From a checkpoint of a small transformer trained on Wikipedia.
Size: 12 layers, 2 heads of 32 (1 for keys and values), MLP 256 GELU, vocabulary 2048.
Training: a variant of SOAP for these matrices, 93M tokens, 2840 steps.
Each number is 128 + 32 x the weight over its row's rms, rounded and kept within 0 to 255. Layers, rows and columns count from 0. Numbers have three digits each. The size before them is the row's rms in percent of the matrix's.

# up: layer 4 MLP up, 256x96, rms 0.195, rows 185-253, columns 0-95
# down: layer 4 MLP down (transposed), 256x96, rms 0.178, rows 185-253, columns 0-95
up185 116:102128099125106159161102121127127157154113101120132191109161123095114139120121117153125094167178147130122131100127133131081133108119075057146177062158174135129124127173117186168107139085156135120176125142101145212107149143076141161066149132142106185075167156165147058141133097108115041158
down185 107:121122174139131086159141081143066134183118134128090078116112141138136118136177131091116145094117125077141155139129111135209169165097169092177118154100102097108119089173125137124121156129103065206150120154201140185119101100091144120177073162082118131143070149132161094102104126172142158169
up186 093:172122132135105127123168115141158109101212134163117102111123064160136101172128148079169090138087132087070198103169094135088128124106055131095185123137141128097083112157143121098159147134180141155163120145218150133132143137167089107143116095125140142126124106094105125214103141151127099189
down186 096:154095092101168125150090192113178208053126154149133140147128112120081175110111158160081132147110120174152140121116120141150098153118116142138180114151133086111146143195125167155123134150160179117060105147119172046160134092150128120121132145101149112140112142119195166113126055094152118065
up187 094:129134154181153119113109194147119115144138145133162139096172105130149151134080132143099129159140062090063134145145076141112140031170083127116221123176088099160189191111156165122108138085119116088131137189171121139118095136130105157115132132093135076157101107166138146167102113121135079122
down187 093:161076072119093144108162114106123133118139132131168145160139130112168141156130163127201102160103093118128123149102155117116133108130048152105170139130192092165132121155139190110140152196173122158122119136130115139128062090078186121087095097187173175134185159136124092104075063171117150141
up188 105:092112154121132183100052137138118171158159095094105144178150074086095147172132135148073166145133114152120074140128117131100090134086159127106144131065163153094091117140067142117108148149209053160101164147198112189122128143112100099136081156132113132137155090127080120104148133173087133141
down188 102:127134176151137149150123179143124155144129175158075123173148138133105139109111129107090048077148103141082153197161149182132117169191105086150108090072171103098091127177076106170067180173096134144114114112117139137128144150108160087130174097194127121100124103152137134109113082070121108144
up189 110:135166133105122142120090118167112157062082165186130114162124118105085114173096164121108115120133101143102094096086096183115196102148105132145151079139152098068092133107174124124128172149135196170110136098099110097107138124113175221183072139121116151145100110181170121098181086137129102118
down189 116:206127123155152166063135147166134074124057127124111182127156128118144122150155103164129121144142099111168087106170125150148071120113140143174143071136105096103109198090146177098130097152190138103118129071086150113147137154159122182164064095088139081174155152113080146118161129152157113162
up190 110:135118101145150071175113131081148145141138153160127087132205121133107051187076114054105135116162148107112098172145083112110185169140116108179120125158136135078134151158164111124137142115123108115144094105136123091152207099123102154114144113137065081115159157165072130127129216102146103146
down190 111:050136079126137096129084069125098097164072096116107145106139133143109059093124066098144147126139103164093106080129095127124065101102115104097076116096128105106105102078098098104073125101129122100093080133177097077077157121114112165114070138087100113128101103146096070101127178128100120088
up191 108:114113081170130118158083116102095105146132158168118143142115117148105137067140106152165139128101121138096121136093145136135117152064194131172086139153103099094127123103129157171176160152137099194110182077154068203100109084113194106166130204110109087173097140167130144115133073121123187116
down191 108:184139130114117087140172193131115133088175171178133093109136079152100072118141181064153118159217128089136161132088124132096139132138100120159155171170120117124126112138090154124109153096148139072129089095132147073122101081140116122154062195115099080121180086136120133089088131158131143171
up192 103:090077189153140121161083084096143115183151088146144117158153151122096077098207077129098104155131123103110167142079140195096140106092094090093098090088165150075163183176119171149136130151139150154114197130092138146108159128174119117119129194134118116114125098155125099150141096187138103123
down192 112:137125086126128114091152196172125126148062110143155141147113135149070070134096131184185130191116096085123171078118107197150121177107122173091123146132120140162118116193150145162130076120166091102122130131109120179076143109164114165149115149135131122171165148121109106143127104170061139207
up193 121:047125052144121104157118134154171106103120150169122121118148194084142176081095096095133154188135051115104115144136158092080181136144176128130177103140121128109134087191148093125179071104162135150130144187098167090130129073145100169090154123131157169140130132108118132076115145140136154138
down193 111:135131120118166153143130117092134122144127129111099103103094075119107110122125124200151099104110146112176195138170110149174101151084095137148133186127119096147119166134149076137048135135173087092139147081076091174118142202134136049115161084084130101093147182137137160165100160149129126201
up194 094:108110135114149082130171127126109061142125113189151130081141075097154170155118156117132165171141171107107105137136098103146106144181170093108107170187155119024081152140108142111183114127135113162123126046148105138090189166173146117186134147134102085107102169075098107119130160129133122103
down194 103:133137141135097174090090063147077131128127148112117125015096168160145129168084077152108104091182126137146113162197118137163163098160148112111128132122155078138127125158121089087155194155164158141191110182089104139114135124168148135107147121156097119123125131107177148054115125161186123133
up195 098:118131108131134094140147154160184077135132067165111146086116136150123139133074087164191084105149073083126145160164146116137143095100155170121126146062135114089164115097193126158220159121107094091172124122104099142122144132083191144143145111141107094080150127113134229146102132143151115129
down195 093:126109126124187152112085091089098115115121105105143098160162117152173101123137148106125155135076184207141156194172121179163139147118117132079100109149091149158091126146136075129152155067128171137132138047137154121092201143146048129131199102145131113131139107133147053132137137090142121123
up196 098:127137097098077151135136189120223119124152133087129128075152112130143111076145166126120097149188073119096116201089122184115106101152088152176139123096099126092156155080109119107157105167143091123131135086140185171170121110105143119081149114099108143104183132142149185168121154077071146113
down196 091:145081081161177086104095119147108088146135113111124148140079151160048125140120060101132142128061134123108161132092160008129126092134114118086076142156147137135091138182136142142086156075135170091110141140129091140076118112167111104169152110133102116165114149122163105083162091173161131104
up197 112:109108099116119136215162107097125092152154143156141184123163126141098152093078185131091173072121120108136111193121126140158148124070138149110136155073161117121181045113088163116154107170107112163127080137164156105125110075108108192115106178119111141101163176141142125152171084105155170100
down197 111:153121139111106085119098150123143113155117166132117139146156133052129134108101104157172103103100120158138096119177109065133118152129163094133135143153174163089124190088196122053142123171103102117129161128135105152113085109098037123181085169087141084093139149120085087164071131147101197129
up198 082:141164084164096134155144167070170155068155144154189126153096145132096144172190133109102107165153130211098128103150167165158174118154086071113076144103153172127092122109129148115143196104142114136122106189124139176136101123100133144150097057157114152103148150124130114120212114143165131106
down198 083:062090163160198113099158125123133140129083090143097159097091128091098148153114139096128092113105083104171188147130128161138136088079107164120108175154120103095119130180093077136141125172159085101064114154107172114157096116152079165154168107089160140158144152091126137101145120107155192046
up199 085:108135109188105167163104142155179112134129064085096101120170167168151132088106153114146167143092118083068111096125138152101153152104118097106136109133177160061154153148133194134062227104131123140086140111113106147194099157102161103102109141100113167152094079105108121119116158135166096169
down199 094:091068118125079133160097166167096182134130147125166200151105091126102145149087119163130175179121135155065109123120128128164158113118181169159157236142049129160128109117119174105153143100123124141062119131112106132101049101120116106165148088144122138156088093149150143144103116090133114102
up200 103:105186132135140065169138133159151082118101126112155162131136111151159186120063172153074143119091153134169117118047090162169169140193092106180069159103126166130138161105139100133125134070103109134102186111140126105104124091121085123133167091169106155187144153115131087130098106174125140184
down200 099:058097109102121148094111113141084155141165124106104108171150138139103143098190177117142162187117098123127128095178138144100137164131110090107160084125103171152148084168059135125108133162170182174114110070136161142136107096105117084159069128075151164135084127096193093122197093097160111110
up201 097:115099149112117175054201145135146134097139107114140154130159125156106052108120105161089198159168179139118083146196128187144145129175163124109150088111066123157151057083077088192155140124139089116132107130162098122128129154118141135100113167107113102129120172132165075108128131079092116126
down201 098:136075176150136118118136154149142154188099143141120109130118139160163145180084167183181074174148114110158114088046167118166123075143152126171148116069119105124142077125106105105128082109094141134134146103094106123171107114133116083130183090054093160086133143093118181136197127132169090126
up202 086:063122078114080142126095135165171113160130163109151162131088109140191086136114155158115073129117159112110154154143138221157157108141136115164118136201132194123108067161122094108077077100106136120114150164139116095072162160116117100088076118170110139183072150131125126081115130172142139141
down202 086:151177165069104172130188139141106136157104089171182110121122102070095154128143138167081085063100150140088126136079140127127172136180139125139176122133121124165151167083096080095101179111131139137116172138079103114083060122060119077125159095119142132104104145146151146089079136142141110068
up203 095:157171148128077176142157172128089111175162130177109150110180154142098147165091094049119182179128089111115119080180129164108174146115090105151117091095175166141090156085137129106132126182148183088093103135180116117131103160132105131151119104164130133080147061090153159123140139162132084086
down203 095:162049177116150184135079149160139070093088068138172086118081073117175144117137155110120099103156128189103135156112157105138107086174105205099143121123113141117147135107122128111192077123097085148146139146061185077108145160132114120124111113057141107127123153142090110140164106145110098137
up204 091:114204086106138129150161166128110161139110128121114080074139171126123128151083113141147135099106167165105140163105101079091213121119077113169146158129145116091107149117167198142088131098112179108134079192130187144120137057091132107121127159180117168147113142151150093117077105086150188127
down204 096:134160180139142054130103133176136134088073116142080191086131138143130137125163102095100135095161108099130135162146157076140151129170132118130119127125128119115076172149096136122089090098207148124146136186070141114127103114077118159093125149111186054156171142076123058150118107101087183100
up205 080:106135109179161128120160144127084118120147150105096156090137070112126074108095175114135133122107083131124078117148092133074159177122112164131179076157169196105115146150149114100180194101097121140196136190155118147111120112144126122123070161166088125171089175115174095121073118091155074103
down205 089:124155114068135143158173109126068129123072122152116120155131109112194173150155125131206179170109145135191155199151107108171142091118191114100101182118132117077112117115071175124153108137123179158129150142083117128135129124123167058130142102116168079143097121159083145124162123146058149134
up206 107:184104138135109121137134108116130096118096157169150120191119115150176047136077125141110144131132156095093154152158120169124187169127058109101053146111121092110230134168115138131122118073105078150127091110116117183098114104110158145187148100162143134139177117122138117127158146190122188134
down206 112:087123173128163116151133126179127103158153108139110106113133124091101197112172090080064117132115121160140107142159145073106126110133129097125134122134080149134046214162156162170114102098095094120145147150102162140146132148147160162142106096155087154114080099134146154163057123139146135242
up207 088:131118108154101158102160117098171085110119143154157098113147151152132115111167158118123145167124195074195086192154179103123160146140187048113127086062106077143133095149097163103077149138144100158050120134119108152111146119112143121139115095115154121110185102144125157138181134177092111197
down207 083:120078121127123143124187163102136137097183136146162128121120147080157169136142155099101131137166193122099105167124175087122094059169131150130193136084090112081123164117118136063099162172117157144097127086120140105096074124105213077116135127107136106095165144104157108166046142129129095169
up208 085:171153128088122137119087141077147025118153117181107165127134162123082138088134083108117106190081165088103167154083157146101144164124130116114077154158092114150134092117130130175124175156159143066103121094206099127154163137150145147155129119132157146154150074146114167069143071139113090101
down208 079:110139158090106127138096120111161125137150151156079186132101140099155187147141129154121055166077143062075181216121117160150129075131088173147176157123102159058123140131111152130155178128122131136117150113116109111153055111103143066096160099121175126142109156166132168092071118117145151115
up209 095:106169140120097107182152118168134089128129129120197124145134147138063102108122121136078104167093133156137090141061141123106173123109143102117119111166112132130164139073131112080088146029095175175153116136100165104140139196086125092182136158158126134153189197127097129074077152149134120153
down209 088:153123139115141147112069146162169151106081095120128166166163143120165088143095167108115103079147090139150132175175155148145083101098121183138142069122159128075141124115111157142196098184138139133149157162159134162133142115128113169107074104086208072118138089132088144204199120150116136093
up210 096:162147147116075158143129141194136156154100118141126103151127052067095106165121145132060116099150190131092155126091171172087097055117159109158082095129059205131124118104078159132120146132135156135159113143084096150082152172160115174113093123107102124134119119126111084162116103155142135068
down210 100:142119098135121093168115136164083145188149128097074125133137109118157093142124178120099122092147153137148220154163161174114095140104152114158191141133185183135094156158107137182151121158120170127125125116034129175155095138140135125169118070058136190164094090136163124128118096130108170112
up211 090:129099088114136172124122189092152108138139147137127103173156136149172067106151158074114168045096108116124135106075113115137051146115086133157123141174120093100097180114090095095113098168165146102087139199124114121071157115118088141121136169178109162148070129180160092140088136111162143161
down211 088:140120116131157071127151077165127118144113120117147168163110124148141155140122072118102095133132126139152115129207043136146107149144095139064081125148152110151165134105101129135136143152114121086150091113048107100180171139147066159087101105105102143053147103088084150113145096114043118062
up212 098:072101086108180113131131148110084091087120092117163111115185072159150208145087153132123166118145134137080170095174191104151101075106147135120082111153141145111161119144140106120055069139135139101124126134126131102164121110128096137212132184113117098158164053146146154138107149190125108122
down212 097:161093114109042163160111089157163146149120127119096138149135121158044107129131118114114064053125131193128135176056050138130123159166124127046109080112120101160129137157135119131131141118130126132169154079125121146098141123091161097118156119133109115103035137158145164128130135157096178136
up213 091:153179140099108146151160130155161140105066144138139139121088110140088181136080122168125138089105116107097132133155117118077105139227112095158100108128121136145129093133094156144108140117064068161138059175207118115106112140140166079136172119111111198068115099109164104171091137134085166134
down213 093:166164101165171093134121089097104091131112117080091099111135128133164173125143146062168082146127109106120074149152085141071177205129091077099074150118133080142110136149109164099140059091129152088109104168099096064154129128108100126095105163113183097088150133077115117140180104098123150112
up214 093:051048102096159149180181082124110161168168132140125137123154142103178117154131211109082157152094132111111122126116169161133164133110160145115134100056142115082108159097130063149110148178101116135077146117110130133155209152143112106117116135089176095101134092116159074157165126155109128105
down214 091:140191080165176091146096089162181072137081152103136145087130131183120125114179070162117136114147117132135135107116136056156136165130137183137074127150121109157163093082138157087113105121134184063128162138151151093109140146116143137091117186112125084156121157107115140114163191153192153189
up215 087:140106116122105174133167170103117099117151141100143121088113119161104171185112078105173148134114108103148137137096133165084131143134126161139204160157134168127117109099118066094092078127019080131118096170144165149124112153131092135075083142176164117172097119158169123152054120173132173154
down215 092:160118138122149115126099113087131136186138099183162109130101137140175070174101131146120135143167080099107183139139150143113151116150072150148144149138137115175121079126162113153113085129116007085090109114101130144138207127145145173137150150142161164125179084099113126215134077132088146149
up216 107:115139135077115112058136163136129148117099128130119143159133162162108171105094109149080117127124192149124136136102068169140149172163111202164140069084158133095098142109177066176146129096100108136138112098193060101161061144144146153101085105182111155088074129169132109151143119143116082128
down216 113:136134175089194153086102098149140185114072086113141078131114117106140072129048141076073121157147150121149141176157152124105107164139130151148096126142118144100090117100152075150134130134081115110107093135125133101122071117164172123185120087099146178145172092147104122111066094133124191202
up217 105:119084066137106179151131086154125114134091157109144109125116176177073125122103182209153126131117157124100116130138145219090149136145090139126116177100077148138195153188148185141119136143139186128113125121202116100067109127149130132168119096124084147062109159118150146132161124147108168153
down217 112:131094186163093181109125126198162128114121116159173094106081112099085110099083123167109085230174108196136133091086119112128124122132135144110155087117147136153154131193066154166124121101059089118096146126177131146120098097138108169124124073141123152161087101128099132134126183138113091150
up218 097:146108139165201061114175160081164128074166183198112047122144122130152123120095162086142092081134122092178147124144165133126153069177103152172163146147126143108112150102077112122079124096143057144111161112106148149139088101091168153129184129166124176127143098112115104123137109140139171126
down218 103:140132079165148161153147147119122173145087129149136139177174116107092167119135123123126090075106139112112076176090036115130176171118133174200134093133118089087135119106071106132117116147100090112187115117233099114192133138138192105123099149122134100129133190109131120151177148114139123138
up219 106:109113132176164092166153151142142109130100118100106122100125107150088153149093188163146164131135109130154195178150097148112157179076142195166140165113100174099090094190135094140048098163115195076131070127123093139143160120127110128133091144155107107132096134136132184054141080168113131123
down219 110:111117120134123167106121122133134107097076055130133168150187155162110163109102117115178171087134127192113119086128100113115099065123136113039153106134157106104111112211104131119130174103183139115159133112107189159156129129119198067100143133113114135081157118158092122188170077159113146116
up220 091:134147050148129109162180184097120152152111164090093116181133111104121151163136121201102066119115120158134065143111148159106140096114166081124134109152115187153086166145155183095161151131168153101132164147133124172100111158094158148084109160144101106109114198135063117068134099175089141107
down220 095:128051148117099147099130131127126152119122109085102143136125157087117156117181151163087099161113154186074137092039179135110114103133119138080114078107164133115092158135123101114166094113132124191117152099135118096109098112094189064042143126086128122120138125190141133128126145125170158210
up221 103:094141165102123083096165124108104166209120121139210108183139155144076147125158139106140097070181082107142117139123163104135124093161136144097108123150133180132055078112099144121115068138149137062137096066171089121114153089133130187149133164130118132128146168144200120139126094147098094101
down221 094:158111151111165156148160103141040145119144097108135182138095082101129172128141182158092135153141121156141124182125132134121111122142069105082158075143142113092044141150096144190170146170108116189176104122085147137122081066105155085104088166156094092127141136163161139112072091147150149126
up222 105:113104129153078090101135088202156139104126138109121132160130105144165102192116099067124136132131077149119176129115126075103107092161143085193126121166123129084161166212126149121166140151131107133150110075178103132062142189127143077204136136150120102092101090090104126141160147147120079095
down222 104:175122110100112186096101170102112081108066120130110176133113187191126111126072147136150132102110144089127114126138131142094133218100094138095096130136152132105102129161155126143118081046114086167147134133083117145151164153115125168084147150110119019093147134129158123142164151144132094060
up223 103:100142096149169070145099154092151178142109111112118131125189071112106125125132146099131221163109171144076146177129143163077111132134093131093102128156127108119111176179110110115113117056097166130125137078106093138125114179208064132078117101151129079144142086208132127101120120131124150112
down223 097:117101156121141174085083130174115089193122127139144113130170180102141108147098077123070080090072104120076172161074116116168120128095165151132123135094186097169154145103112142161169097169098157156147163115152141071084076136140154113171134079145168127107091102125143105110133203119124095175
up224 079:132164072111152104149144180120141046124113132038135124144152177092107118166160124116113090125114126098105067159175151101149124103103155107151173103112127135165122082157146136108116097125152123130040163125113109194110202131158127158131077157148055163126136079126133134136061155136131104099
down224 077:142156135060138143166144075154127203115132145139106087138134130130107186141140106136134108126125127083183174106145124195131141140106058166153137178085130128103145201071113156101186151130125159128132109174082116079106034136103162142108151126110178141109117138136069153104150159103137158083
up225 100:178143085122153124188169100108084082081141124082169166162119159118099123151130090110142164146127148170117109151110140097080172108112080069174082095088094172105139116140176093155083097128098156101165170115113139105136097138201112131143103150080138074180069152091108175118117143154126094166
down225 102:109139159210142121079170117115141175156087158131106121098103101145171188100189155129109079109171141162141125114129061115145191137144115131065113145118128129182138090083076139144123152087080130161112112100110082107145146119119128119038118105187125158132147070127100176140112120063109120122
up226 101:147118121179148079121106186118164134087114174131154122146127119168153121161150112074168088112097113202111204160114132094088169139159123138145167067134115125055137114156146101105176146150059175150187097135102185155122175155152128156118115106123081078101166116119078107102121126127104087114
down226 104:111121174155080171110111132180138109098082157130140137133114163144189126162159129075143132155167089131122090143177155098158135097106101131135157150146224140116186075135183065126090078142149127125106107087161051133086143112086133100089193113137127113165175076133117097151133152097153120132
up227 103:131104132076119137114094207099117123122086061164146057168132189131165077110129115128173109081132100131148142144159107093095091130109170097142154151161167118136202124123110132100129161198150144133098150162077088131157095095080105090135111126231136149117115137104147101095144152170138132123
down227 101:091127158167107080163175031119153156163142052098104147079123145144130142177152084130107143178196137134109108116151119148132095084151163131134102078125105125113098124187118101093183132088153123063136127173081147087086177116162132129147143150091143193139120115133111142074116146095098105119
up228 095:092118135123120149123118090107085144167120114079133102150149150133201135144137157137133132148158134114036138130136115115128106120164112149183142132184146131093124134110026113118115196177091127174135113031123155115040131078088124141150140119103106139193106151130099109129148112161123186144
down228 090:146163098175207176097119112163095084132124132157097127134104117100091159107164145086100090163115098161185099137112106119114134138092123139083130157150138110177167142112079078107127049057171091066151144107185128172096131165160127158105153110087168154142117114094089129125166168132181155127
up229 099:152149110091122086104140125199073134108168123145148098173140093161095072135088181160058087018154105145107098147119119131166173134106173181125115142097155131114158141117135124179131099085123088129095169162158155199158110161110118137120096142181098124148100097099141090108135145115087137137
down229 089:089076085105142169137152079121144207097163097097167121174171130045149152143177114113130144192123142142095163155120166093093104097102084170165114135198136182123107152164112141146100175126103153151111111143111166182148093093104140072117139107103150186092127136147117084101111088108116111137
up230 097:202082108086165127078126131139158125145084109145152150122161160175113130150117083124124135153119123140117147106121130150121132094136119149075070073095155180153176127171113153086131131093107128134115136122152185171137048103036133086148117176180054159152152131102117089156147090160172101105
down230 100:103121133141086132089148117138090102148116170131113123091168123119183176104152075129156124144157100176143128146164053066137168108137131200136124186134080178102186132140139085118179129138118114144164118149143081130167141109101112148127127120174128163213118144125079139069126170089120210119
up231 089:144154143156061154081117174143104113141100168125165110165137085127111128082073194164110168149104154115113167142105152093188195121122130169184097130030121096158125111142109149139099167077151140129208121137146147147097160093142215138110141117103165126123151165127129101169103127115116122135
down231 086:123125105148212133129129042155135106124141109103082133137126115085172147184189082132182077140168122124146062146146069127124097164127138095111121125172175118167153136132108124103109099098097124090086115158104114105185131145102065179099091156101152152145090073115121169088110153095096129085
up232 103:109159145132089135167138082183186062161125081119135172205155067122153086124122163131147171148121100049120133102127175138166148070126118125179118070147146131078085066131160118131195134128122095136119095125097137080089137106110163140125135142120117110117102135107174113154177122106128164068
down232 103:117146141135116081114196146126109177134093166119126159104120191151168149163099074117143095197147092139127109090124088116067102113140141088118140155072118088101157117103079159172134110102143065117150119167210145112184155137120096166159087169120141111159148104137113207108153097099148115082
up233 095:145109111111134162180163136114095093171131158145193089166128103078068132152095196121142083100197178120153177067103133109136120108139146081103048123115143131144131145112147135073180179095116185075134154159163127140154132132131170078173123097138094098147156107124140137167104141130179100131
down233 092:078166166135128118161077108174100132128146139092147147129125138117176139142135120110086108233123090205113196100121113135112068115129186086081108073100122152105103096126174071141100077155131155160147112132094108156136125134146165131148121096187122090140119161146132136159198070125111141160
up234 091:101137127100084105125161207108109130101088147128112080165160118116162121144168097130072095148153131141159145130121109077073200101094157133104164161137174176133059105085104168151134122155097154118143099187104165132172142112166074149109160107156119181110170117156143206088110150169121097119
down234 097:139114070100145114151157090124079097097147123120111157108095138121132146118098160163118147159123099095117138111122118120142108153142104076109176105120120077098133110213096145151144082131100083184135145070155196112116098115144154160157106121154115100149024138136092072145122051176142082063
up235 117:156108138136125172126103129157101133127173119046150160176102131149171107106106098126101145161128156148084143124112074124101174143109166149127168106128118159152141101127142081127180078081108115142172156116108108140081103153111068098221118151115134126118156119180236088101145162185120094111
down235 115:070143151110117113104158149144178179136150123173139091135146091112128106125117128173106119125177092102128101126034081113115127092141144120123115076145139169139177077047144113100106103147137162118089142142210151118121104129178089093082138154158160167154120047084139149076132130112183116102
up236 108:084062166106125119100096111171105159094098219100165059128122121143104138131121158143131166078108154172073112148134106142131108097108131178104087118190159150142091132088109169086153133153143155179207148132121092052084145073124164129134128134143104122112096159173173139135154102138134104139
down236 106:105164072152161138139150175130127154129077171143052095103150119125176129137161107117188121171153091175076143124132112161144080126111147144149164084120198135119150114082159166123150118149072163087104098084123100110129180131098148129126088165100125133065110161105103201098142157090113121058
up237 097:170106083159102063156136158114117185160167117147180093121106109159104068111134136131184106081127131133151064126152134125058123088164061062110144110075117166104186139130136176114101129106165120126129140136098185157086105112114179085138120112115117083150157174145082126158109147133094093172
down237 084:105094141110125103117198124099100096125215127155086094163141190133117208149155108124109131141088123117090133105149142093141141153105078185188109124119124178091134144087121166098175127181113181095143160126120125048098098100157104125195099104160076184115125128121166127109131146144109141102
up238 086:149127129120048087134179086111179086083084122109139121145126110109069142133086139088211141147082129184148161157114147155114141099138169154139106089121064138162160204123181150163139186128115151101100117156191129120148171135123115161098112121150128131147171109121175095138119097135117052117
down238 078:076154087122130191101120145152136172189140134139133208140120125152192123142177149189095098145166102130151074109133089140133108096123083195144151119149127100117136083177087111102112079137138144164133201119080090134128097104154104133121126130113171158092108133132167144166121139115116224081
up239 098:088122056057111127107098169131149141170108129104120160107137159138160106106109177090120167083185148088121070101112181135120090143155086136136110152146169136116156083131164117192180112114181132139155090130097176101213121095171147113147121101158114123116107127144159108039082116146122145102
down239 110:091169095151153121091084160115092044153102153131087148144114069154177131125131158154138096147125116126129102106127173089131062126123151174108086100149107142125180110158148135118120106063119061114176181069121181130069185127112123150167089111084180111158151138105094192139130149114138135152
up240 109:089093140093129052136111123154139161132114089124173144125119140093129137156156123127108149139106215135069063133158101128139161105127093137128166094126078119101183070135122215065144138175127158089126154088132114152061167139098080154129129080156128092164114185137128146177149131080115155127
down240 107:167171146135118126148150146120124152122169173101114163156153122161117154098130122066166081112122125152135089229174143215099080146111135073128136164148157152162140100098095084098145128096112131084174015122109101120155121113105098145105128123085092139073156183137094134141128117135105118121
up241 114:139147062116121124081104103108127129086158126126115130143111171129157097156112141120120188128149068103120099206169174135166106167170087101148084046175106110141133090152182119118138106076117133165111066114158177157104122107155110117160169130120130091175121170078157120139151086102103084193
down241 099:104103074059141166079140083079174167082127121131138055130122128134140082106120184059129114139172175148134124173148134165120142109154135102124127103129097195138118119131177128073118148160147206156137084130095109084076132129145152100188097165137130171097137142108099091115067096131155138147
up242 106:117071147180149168126199103127153128138115120144110118114152135106194130133137129097071195159105164130135097121129091130131135181154179127149113100064090147071087183132160087147118095146133156120042114161179114129128079108098159118085136178182126154059131095153080123130125123075122122135
down242 110:148183095135099145116077132113159155156100146148157171179099101125094148112146157082133093103108144125147099169161141185130111094097053110145137120166123128052124070124154109138190143156138128153162110124092162117101207187201085138095116109147133121114102154117194095159149153104110177095
up243 102:147112127150119097115169126096135104121140124096111141185109151131115147150136134133062150141065149123152109158131107066079156143114087141101127086237117127169143124106109093078192105144154137134120172090144132059124128097114097158149090119135148093124129174139093069130112060199108202124
down243 104:142081074129116164099159159118198165107073124155167128173119145184026133153100121154164109113064106114137115073080122163142143134137165195141076143142128111112154141109149129176095120132136093125177104145160148105153123151096185129093149122114112133107068095152083143176144187108109115154
up244 086:131171078126095101137072099159133159125141108128101105157109103144156167085042137133116109114163121103131078131133096123113155107119189142171137158146120099180120152113153066090126098205115106097123140135139044145083175141177157066088187152154073129095155144149141145133120079147141080130
down244 088:114118146101132122127151147108150170113120157167196157109145146100122149173120124168126141179121135129121166090049161143120106176192051152095107163126128139127113131134100163190077139126112118142131143128052206111199071108167129122127157114121171176149075131079122154164141094079129138102
up245 098:086146110129133089139143127126149009157151105124134101087154085149137152129033173091126155101132109181151081114174094152083143126139092161129125100156202164074142110187111135105131128127088124150111108102112157123136140148139172143121120172140079143063144083129074137135125098083109161145
down245 100:140159128154167088147101059131065112117118117132078133138162134098090160119166094082143112158123123117126126133147156075135083221137104093046150138142162110173117150112152117166134118152130090088132119139140170140185140131145057167137105112047110075120147060183141095158129131158127150142
up246 088:101085130082093118132171133174171093124144166088129114164114122140114161115182101164135165125171182158157129105092116126149093123166178094143154135082138068142113132147122176183165196086171116073163084086132111098099088121072117179136173121173121137107162095139120151135139097082112177183
down246 080:137037065100097132095128165135094149170108142132105114144097179179149175147115114143148127108122099058130157132143103131149126152060131142176138110081067182090089132113120121160112073181156168154110119101146128117159061116067153083133095035140132107153127120134140097139125160154142140115
up247 111:161075076133111091125120161125149112119086129087158085168098152139094169151110169141147123165142128132155152193125140126148112168184134157088134068105167151116172053176145127145157088114060092139134140163129109094144155099152097129126093093090078106126067163122219121070132139130154096124
down247 097:080132128110137168124194149068142141167166097097120090169102151139137156086163121128168104080159150124138142125126181142102158111067136203181153154115118150119081163070124116149171140163205110110099056149110141078094131110162149138113174137133134129043115162158154161139157145139159128143
up248 094:163090111133075092099097070155131137120122162151172132182103141081179138142156123065148150141089080074089121119109176137112123157129137099127151096183136210125099183129147107126156124163153118044148100132109087126172137163157104130071117138124091112092148184125181164137086113092129179135
down248 103:167051137130110107080098161139121147116094125134076128075192061161112138174180164179059147124067122112128148125151135138147119128132099155105116114068113127139112064154095111152092197155120190155098139147154137176141080085136164068118129118134092141140146098159124096166163127139117092163
up249 137:114144124125060135137191174147133089080095125144070154112141126120137132124144089154091177171127152085113067123190126138144157120152147122116132103141138113063136139226144115156165158173102146097111095157153151087108106111183084150112058156123138107089110165094149101175136145058096157134
down249 142:063152124124097136131126100085131116098169111189113157095135051134095154160105148136051175125148100147134074158116146103123096123150139132161127108144102098067099188097161085126210171059151095102150142138116149135128151123185117139135118139165104153112159134171108164064171105088107174137
up250 101:177079196118148121130130108103111146102091158122116119093128178077169182174063104175148144089123143174120123151112151163123163145092114094128184172123125204101115127136073128091129175149123130102126160138169126098099074146153094137114162159107099132153097119174100155044089111121110064103
down250 103:183136171150091087155129135162124166097137171146129119131107098120167110137163134166190131146128098188100137176156099120154132131137145140145092187130138093095126141107143171063141110133082174158164136112085124137159114168117129148167044128221127121096194066144138063101122145120091104160
up251 089:102164123115203132121121140100168091143091129189151090149146139121151093118144066102140143080149125156095083172236134157114180187126133105156141136179168107105091152126134116117128169166145127071108102096157115116141156154161061132124146148091066116077084123132086132096115149089160115098
down251 084:155120093144162116112127087193091147176091106112106136075110136154162103185146156112126101132217143187158150151105119123180127108164120185134156147125140132185158159110130181131113136119158149185203094150103153136117144160131107167116161139123182159195092149096136143163185170110118179145
up252 103:098106117185135167157090150142174105134144091107130143110159131143098145086065186152120122121073092225148126165079151178109164121122176115147118087083146119167123139143139117140117167120137200141067128140125138078157090144130160174113146128129111142082110155105172060076096121113152120064
down252 110:160143112130148059186109162083081184110162133153173069146111092183130147079190135119143158091123134125158120137137091097171217169187112131176133150127091092139140136149100167125159177130179132108083111135169171102088109134104111118128121124142142137142130131184101114092163173123065145101
up253 120:093126132141144136127093097148147092058126133134168111201186121100107131071131172158084126196137097168099067139147131140110105118113119121130135163183107185123101155135115150095153100165147180123053185119130129109153098083064094054166141129141129085160144085155163110088150157118143128150
down253 122:041150121133167121098190106184140144061158131150146117121136095127122132136117148124133084191182142157105121086152173100079062052106095147093175146120138158137155095154131096090096117128160144129139111124108107125102134151138143190149166192135158184172174085151145129088133098125134166168